Part of a small language model's weights: vocabulary 796.
Each number is 50 + 12 x the weight over its row's rms, rounded and kept within 0 to 99. Layers, rows and columns count from 0. The size before them is the row's rms in percent of the matrix's.

# layer 11 attention value, 64x64, rms 0.45, rows 40-63, columns 0-31
091:42 59 39 61 54 66 62 44 57 52 45 53 54 79 41 69 51 73 60 44 58 29 71 54 64 54 73 74 49 48 43 31
088:42 54 54 55 58 50 45 50 42 53 46 35 56 60 76 26 50 63 68 36 52 55 51 46 55 67 50 42 54 51 54 37
088:52 49 49 77 54 54 63 49 68 53 51 67 70 56 72 56 51 56 53 18 34 51 63 47 42 42 44 53 69 63 57 54
098:42 48 39 47 22 72 60 60 65 48 22 64 42 44 63 37 55 49 52 51 63 31 51 57 53 47 63 28 50 57 57 48
100:25 45 60 42 48 51 88 43 54 48 79 44 45 69 58 49 61 34 33 27 44 52 59 58 48 67 65 34 44 56 37 48
079:42 41 41 25 58 41 52 55 32 65 26 50 67 51 48 61 46 46 28 50 54 53 54 43 62 54 55 52 44 61 56 36
099:67 38 29 50 38 49 53 52 49 53 58 40 76 21 50 42 40 29 48 39 27 42 52 60 60 60 80 50 68 61 47 40
103:47 52 48 32 51 37 74 58 41 55 48 42 41 47 34 51 54 37 55 51 38 59 69 76 54 56 28 28 46 54 46 45
096:47 41 35 61 61 54 48 63 49 58 38 54 45 53 64 47 53 33 58 57 30 28 53 55 42 55 54 35 52 25 28 43
078:56 59 41 45 42 46 58 46 39 18 58 42 34 44 39 25 47 41 46 55 51 50 38 58 31 55 34 44 32 64 64 68
077:33 37 43 47 35 40 46 57 44 47 43 29 53 43 66 37 46 50 38 42 53 63 38 52 68 49 37 44 54 46 58 28
102:76 60 47 48 46 59 52 31 40 33 71 68 57 73 37 71 56 59 41 62 48 55 53 53 36 43 55 60 75 49 54 57
104:53 44 40 43 42 71 54 68 43 58 55 66 71 54 24 33 55 61 47 56 46 52 27 43 39 66 69 41 58 42 42 36
081:54 60 28 37 48 43 64 47 47 61 33 48 58 36 44 73 55 63 31 59 46 58 38 70 54 30 71 47 41 38 71 51
095:50 62 57 44 60 25 27 40 35 64 52 55 55 56 43 51 63 39 60 58 27 35 19 67 34 49 51 30 30 75 55 49
084:49 33 50 50 49 42 35 56 40 59 46 43 51 42 58 53 64 28 54 43 71 49 53 39 49 35 51 61 55 62 52 51
099:51 50 61 45 45 55 58 51 70 43 43 50 53 55 49 48 56 61 65 34 75 46 54 52 51 40 45 78 39 76 42 52
081:59 39 50 51 56 64 59 48 56 51 48 60 57 25 54 37 60 41 34 46 32 56 76 32 36 45 66 48 64 72 45 27
083:47 72 51 49 43 66 50 60 58 43 52 71 51 42 49 43 44 30 67 49 67 72 40 65 47 58 50 48 43 38 46 41
086:26 28 52 53 40 40 54 57 49 63 48 53 65 44 45 51 69 39 39 35 40 68 51 44 52 54 46 63 44 45 45 71
086:46 54 69 57 71 44 61 39 53 64 44 59 47 53 48 26 43 36 37 52 41 42 37 46 59 60 39 43 60 50 48 46
086:67 59 43 65 66 54 65 47 60 63 50 38 41 59 57 32 72 47 32 42 36 46 60 59 55 56 58 39 46 33 47 52
089:31 67 57 40 54 36 60 43 45 12 39 56 67 45 46 52 42 60 46 52 42 62 41 36 48 53 40 47 41 49 43 91
082:45 37 54 40 67 54 46 57 47 40 64 68 46 29 41 56 52 81 67 41 65 53 58 41 51 41 64 52 53 60 59 77
# layer 11 attention output (transposed), 64x64, rms 0.429, rows 40-63, columns 0-31
093:40 42 75 51 44 50 44 56 31 60 68 28 47 54 60 42 51 46 37 56 47 74 28 72 61 52 48 29 63 74 51 54
092:54 47 37 47 70 50 52 42 40 49 51 52 32 65 48 40 58 54 52 50 75 38 59 58 53 46 61 46 53 74 39 69
093:49 53 68 34 51 59 55 48 30 46 42 39 47 51 44 46 65 77 48 41 51 61 32 32 68 73 73 59 41 67 50 47
090:38 34 50 59 49 26 36 34 41 46 53 42 49 48 60 71 39 48 37 64 40 51 42 44 52 77 56 31 60 61 44 54
101:57 55 43 57 49 71 28 53 44 49 28 60 56 25 33 42 35 56 42 62 37 35 41 50 36 55 65 50 50 49 62 54
084:44 60 47 62 59 60 51 48 53 57 67 67 36 51 71 59 47 60 63 49 53 45 55 37 27 66 59 48 40 42 57 34
100:37 42 67 63 40 38 44 57 47 47 43 62 43 46 41 68 50 32 49 65 54 71 53 36 47 45 59 63 56 43 39 37
106:48 46 42 33 41 57 41 38 56 32 60 77 60 63 44 38 51 45 50 55 33 40 85 45 46 35 32 51 52 49 26 46
096:43 44 43 39 37 48 67 43 38 42 52 45 60 34 48 62 44 50 56 46 62 81 52 56 60 54 43 56 59 61 54 60
083:38 51 50 82 76 63 47 56 57 61 51 49 55 46 57 58 36 54 52 37 40 26 65 34 50 33 36 49 66 13 39 64
089:50 31 58 55 58 40 52 38 41 62 48 51 28 35 49 51 26 35 34 44 34 36 47 51 35 69 46 48 47 68 60 49
105:46 51 54 62 61 43 63 76 71 65 58 21 52 57 56 54 57 50 56 29 32 69 59 43 57 38 45 37 59 71 40 48
105:32 43 28 50 31 41 25 72 54 54 38 63 25 42 66 71 39 54 50 37 37 32 74 53 72 40 52 50 55 68 39 45
092:28 40 70 18 42 38 37 53 30 58 51 54 41 50 59 58 47 58 30 53 56 47 65 36 52 58 25 53 40 38 51 53
094:59 39 41 59 64 61 52 28 54 39 59 57 60 46 51 52 26 50 67 49 55 71 62 36 60 35 42 51 40 49 53 28
087:58 56 37 51 42 50 56 33 61 51 55 41 52 49 50 46 51 54 64 54 42 38 49 44 44 79 55 53 45 29 37 43
104:53 54 32 51 49 68 50 46 52 51 67 28 53 63 52 47 46 44 53 48 64 30 53 40 70 58 66 53 32 54 45 64
090:52 66 67 43 36 64 60 67 40 53 50 41 50 55 46 66 69 48 77 64 52 68 38 51 51 62 58 53 52 68 24 52
087:58 51 48 28 50 20 49 58 52 28 54 42 52 57 68 62 58 60 44 50 38 37 51 44 47 57 48 83 53 48 47 69
090:58 70 69 49 52 55 48 48 54 48 36 65 56 55 52 50 29 45 33 44 60 48 32 29 45 71 57 40 80 50 27 32
095:47 50 38 32 31 55 43 28 37 43 59 47 60 42 49 68 39 47 38 62 41 34 52 31 38 45 65 55 51 49 69 52
086:51 33 50 64 36 52 48 47 54 65 13 66 31 49 56 51 55 36 50 61 49 65 35 40 53 38 50 58 48 43 35 54
087:46 44 43 51 17 54 34 55 46 39 66 47 53 66 38 53 49 45 53 29 55 23 34 50 54 50 47 29 62 26 51 54
075:66 51 44 42 33 44 61 06 40 72 51 33 54 34 40 39 54 41 57 52 52 36 40 59 71 59 48 63 54 33 41 42
# layer 11 MLP up, 384x64, rms 0.534, rows 0-25, columns 0-31
104:69 39 78 50 52 48 24 64 57 46 40 39 52 64 55 69 46 45 63 51 57 46 55 63 49 57 42 49 59 47 70 51
096:52 47 53 66 46 41 50 61 60 29 45 42 59 61 34 51 42 57 56 72 51 36 52 29 50 30 57 68 53 40 41 65
091:34 52 42 55 42 71 51 50 49 49 53 32 27 63 52 85 39 56 37 43 51 71 45 52 59 58 54 49 42 40 43 41
097:53 49 37 41 47 44 26 57 40 69 65 60 52 38 44 48 78 45 64 49 56 66 51 41 66 27 73 47 56 36 29 37
099:70 62 49 59 55 54 52 66 76 51 65 41 32 45 62 60 43 43 52 37 48 53 57 88 72 57 38 42 41 35 58 21
089:49 47 38 69 50 65 68 61 59 58 31 60 48 51 59 57 23 52 35 31 54 54 33 67 66 58 45 33 56 50 49 36
094:60 59 42 55 59 36 62 24 63 37 50 46 66 58 54 44 55 51 49 69 36 72 48 29 49 48 70 55 41 68 44 36
098:32 77 42 57 44 28 68 57 58 52 40 45 36 48 55 32 44 56 42 67 35 43 55 48 46 59 51 56 53 46 51 46
106:24 54 58 45 57 40 54 51 36 38 39 56 41 59 42 32 53 61 58 53 31 66 53 63 55 39 47 42 34 50 60 48
105:40 54 52 39 22 65 45 40 45 71 42 47 77 31 72 68 40 41 51 43 55 43 38 57 54 65 60 66 33 55 49 33
088:39 51 43 41 33 48 61 56 69 49 56 65 40 29 44 61 44 42 69 67 49 69 59 47 43 67 26 54 53 65 59 37
108:46 53 50 61 67 44 45 42 28 54 55 42 64 51 52 39 58 48 55 54 31 58 43 60 71 23 47 46 44 50 46 79
108:69 70 54 64 60 41 36 47 29 60 40 39 34 42 54 46 30 48 34 52 41 46 41 66 48 43 53 51 66 40 57 48
101:42 54 41 71 35 54 48 51 38 33 29 62 58 53 37 50 68 52 36 42 41 76 58 46 44 66 43 39 57 71 34 46
099:44 71 34 57 57 41 58 36 53 53 42 73 51 53 57 40 53 49 68 52 55 57 46 66 79 54 32 41 47 57 52 42
101:35 72 65 40 56 36 42 29 57 57 58 41 41 64 56 62 57 41 32 59 37 73 72 42 62 49 43 53 48 51 40 27
099:44 36 81 63 34 53 49 47 53 22 48 40 44 54 68 61 36 49 61 51 69 50 45 51 50 48 46 46 28 32 51 45
096:60 47 38 55 53 43 56 28 53 42 41 26 45 52 57 37 57 41 37 43 49 78 53 72 51 67 64 45 54 42 38 33
091:31 39 67 64 50 43 48 33 39 37 53 32 78 20 47 38 57 43 54 48 21 49 62 39 50 48 61 45 29 64 59 39
091:44 57 45 41 43 48 28 40 39 56 61 51 29 52 39 34 49 64 53 52 61 54 29 52 42 37 56 32 32 56 51 46
092:46 56 79 64 67 53 30 36 49 63 47 35 41 47 40 30 55 64 51 64 38 42 36 54 64 24 53 49 28 21 58 50
101:49 53 41 64 46 51 77 42 62 56 35 48 61 50 53 50 36 48 57 56 57 50 49 46 41 36 24 36 75 34 66 40
097:59 35 65 45 43 54 48 55 57 28 53 70 55 45 62 57 39 43 45 38 76 42 56 41 42 49 58 56 45 48 70 20
117:22 63 64 38 65 29 47 61 30 34 50 65 47 64 51 62 38 70 79 52 58 42 40 56 51 47 27 62 59 62 45 46
112:41 57 49 48 29 29 64 35 49 35 45 26 56 68 42 64 34 44 59 61 42 46 65 59 52 43 45 58 50 51 63 43
097:37 49 49 23 52 77 63 64 50 42 55 35 42 44 69 45 40 60 46 57 57 47 35 73 52 34 41 49 54 52 42 32
# layer 11 MLP down (transposed), 384x64, rms 0.565, rows 0-25, columns 0-31
122:53 53 63 38 51 28 48 62 72 72 30 65 32 36 41 43 60 33 38 55 42 54 55 35 53 48 55 56 54 42 48 43
083:49 54 64 42 41 50 28 76 48 72 18 41 48 49 47 59 49 58 67 35 37 42 49 38 42 60 56 56 71 64 41 63
091:60 73 57 36 43 39 43 15 54 50 54 41 54 44 47 69 68 34 41 47 36 55 44 51 18 45 45 34 55 50 31 44
105:62 38 52 58 47 49 77 42 64 36 45 55 44 55 69 51 44 58 56 71 43 63 55 44 70 66 43 58 56 50 54 42
096:39 63 45 61 37 74 46 47 46 49 48 34 56 54 54 73 38 53 46 44 60 56 46 46 50 66 53 63 71 46 74 88
096:68 77 55 47 51 39 39 42 55 78 56 63 62 60 39 55 56 58 32 31 55 45 40 54 58 47 28 67 34 52 37 57
101:60 39 30 39 48 51 53 28 40 32 65 63 58 29 69 45 46 67 47 38 70 60 44 52 47 68 49 51 40 50 40 74
095:66 29 56 36 76 58 48 41 34 54 38 35 54 66 37 49 45 61 35 76 27 54 47 47 65 53 56 53 49 63 66 45
097:57 44 77 33 38 43 49 60 61 48 50 33 59 39 52 45 62 34 39 35 69 35 59 53 68 52 52 44 43 68 52 51
093:59 55 56 52 50 34 50 54 53 41 56 56 48 59 45 45 56 58 56 74 69 56 43 55 48 30 59 49 54 45 15 41
088:36 53 53 66 55 50 37 36 42 57 33 42 43 50 48 56 40 49 54 37 43 39 36 34 31 65 73 42 70 58 75 60
125:59 60 71 59 45 30 48 58 52 40 49 58 59 54 64 52 50 47 48 55 65 44 29 74 55 75 62 40 48 47 43 53
121:35 52 59 28 58 55 46 38 43 54 48 66 83 48 65 50 47 42 33 71 59 60 49 51 57 53 53 61 44 36 40 52
098:80 49 51 42 44 28 60 61 39 50 51 58 54 56 46 31 55 50 37 43 42 44 44 53 53 53 39 58 57 29 43 85
116:51 65 63 68 53 40 49 67 60 52 35 44 62 79 41 55 46 64 46 62 36 32 41 55 51 55 58 57 39 28 43 69
106:41 39 40 54 59 40 67 35 63 62 57 44 61 44 52 40 29 60 47 49 73 45 61 66 56 77 47 38 51 43 55 31
112:51 41 40 66 26 31 51 62 80 58 49 74 39 64 53 51 37 69 43 68 50 51 59 30 42 55 42 37 50 43 29 44
103:50 14 52 43 58 46 57 62 49 39 36 39 41 40 57 60 47 45 40 38 56 59 45 45 46 37 44 35 56 25 37 61
104:51 56 54 70 41 44 42 46 39 55 61 49 61 38 48 39 67 36 66 45 45 29 37 42 58 54 60 40 52 65 62 48
080:54 48 45 68 41 48 71 53 71 54 37 44 59 53 69 56 43 25 49 40 52 58 67 48 43 58 50 64 67 48 71 51
090:55 59 41 55 39 40 55 39 29 46 51 61 48 43 60 71 49 46 20 62 43 60 46 54 34 70 41 60 84 61 55 60
104:31 50 40 43 44 42 45 37 49 58 46 54 62 59 59 38 52 47 49 57 66 36 41 26 60 32 21 43 67 30 48 47
112:45 51 39 52 38 61 54 51 20 34 41 52 58 76 34 59 59 43 50 57 42 48 40 67 43 59 35 37 66 60 70 52
111:65 37 40 48 63 68 48 47 66 52 51 56 49 34 36 31 52 55 40 47 50 35 47 50 46 37 57 41 53 45 52 82
106:32 36 48 35 22 55 30 41 60 34 43 50 59 36 56 55 73 60 46 44 47 56 35 25 45 65 59 22 47 43 56 38
095:63 44 66 66 51 29 28 29 51 36 50 63 49 50 23 38 64 68 36 58 48 59 43 48 47 40 48 44 47 72 40 65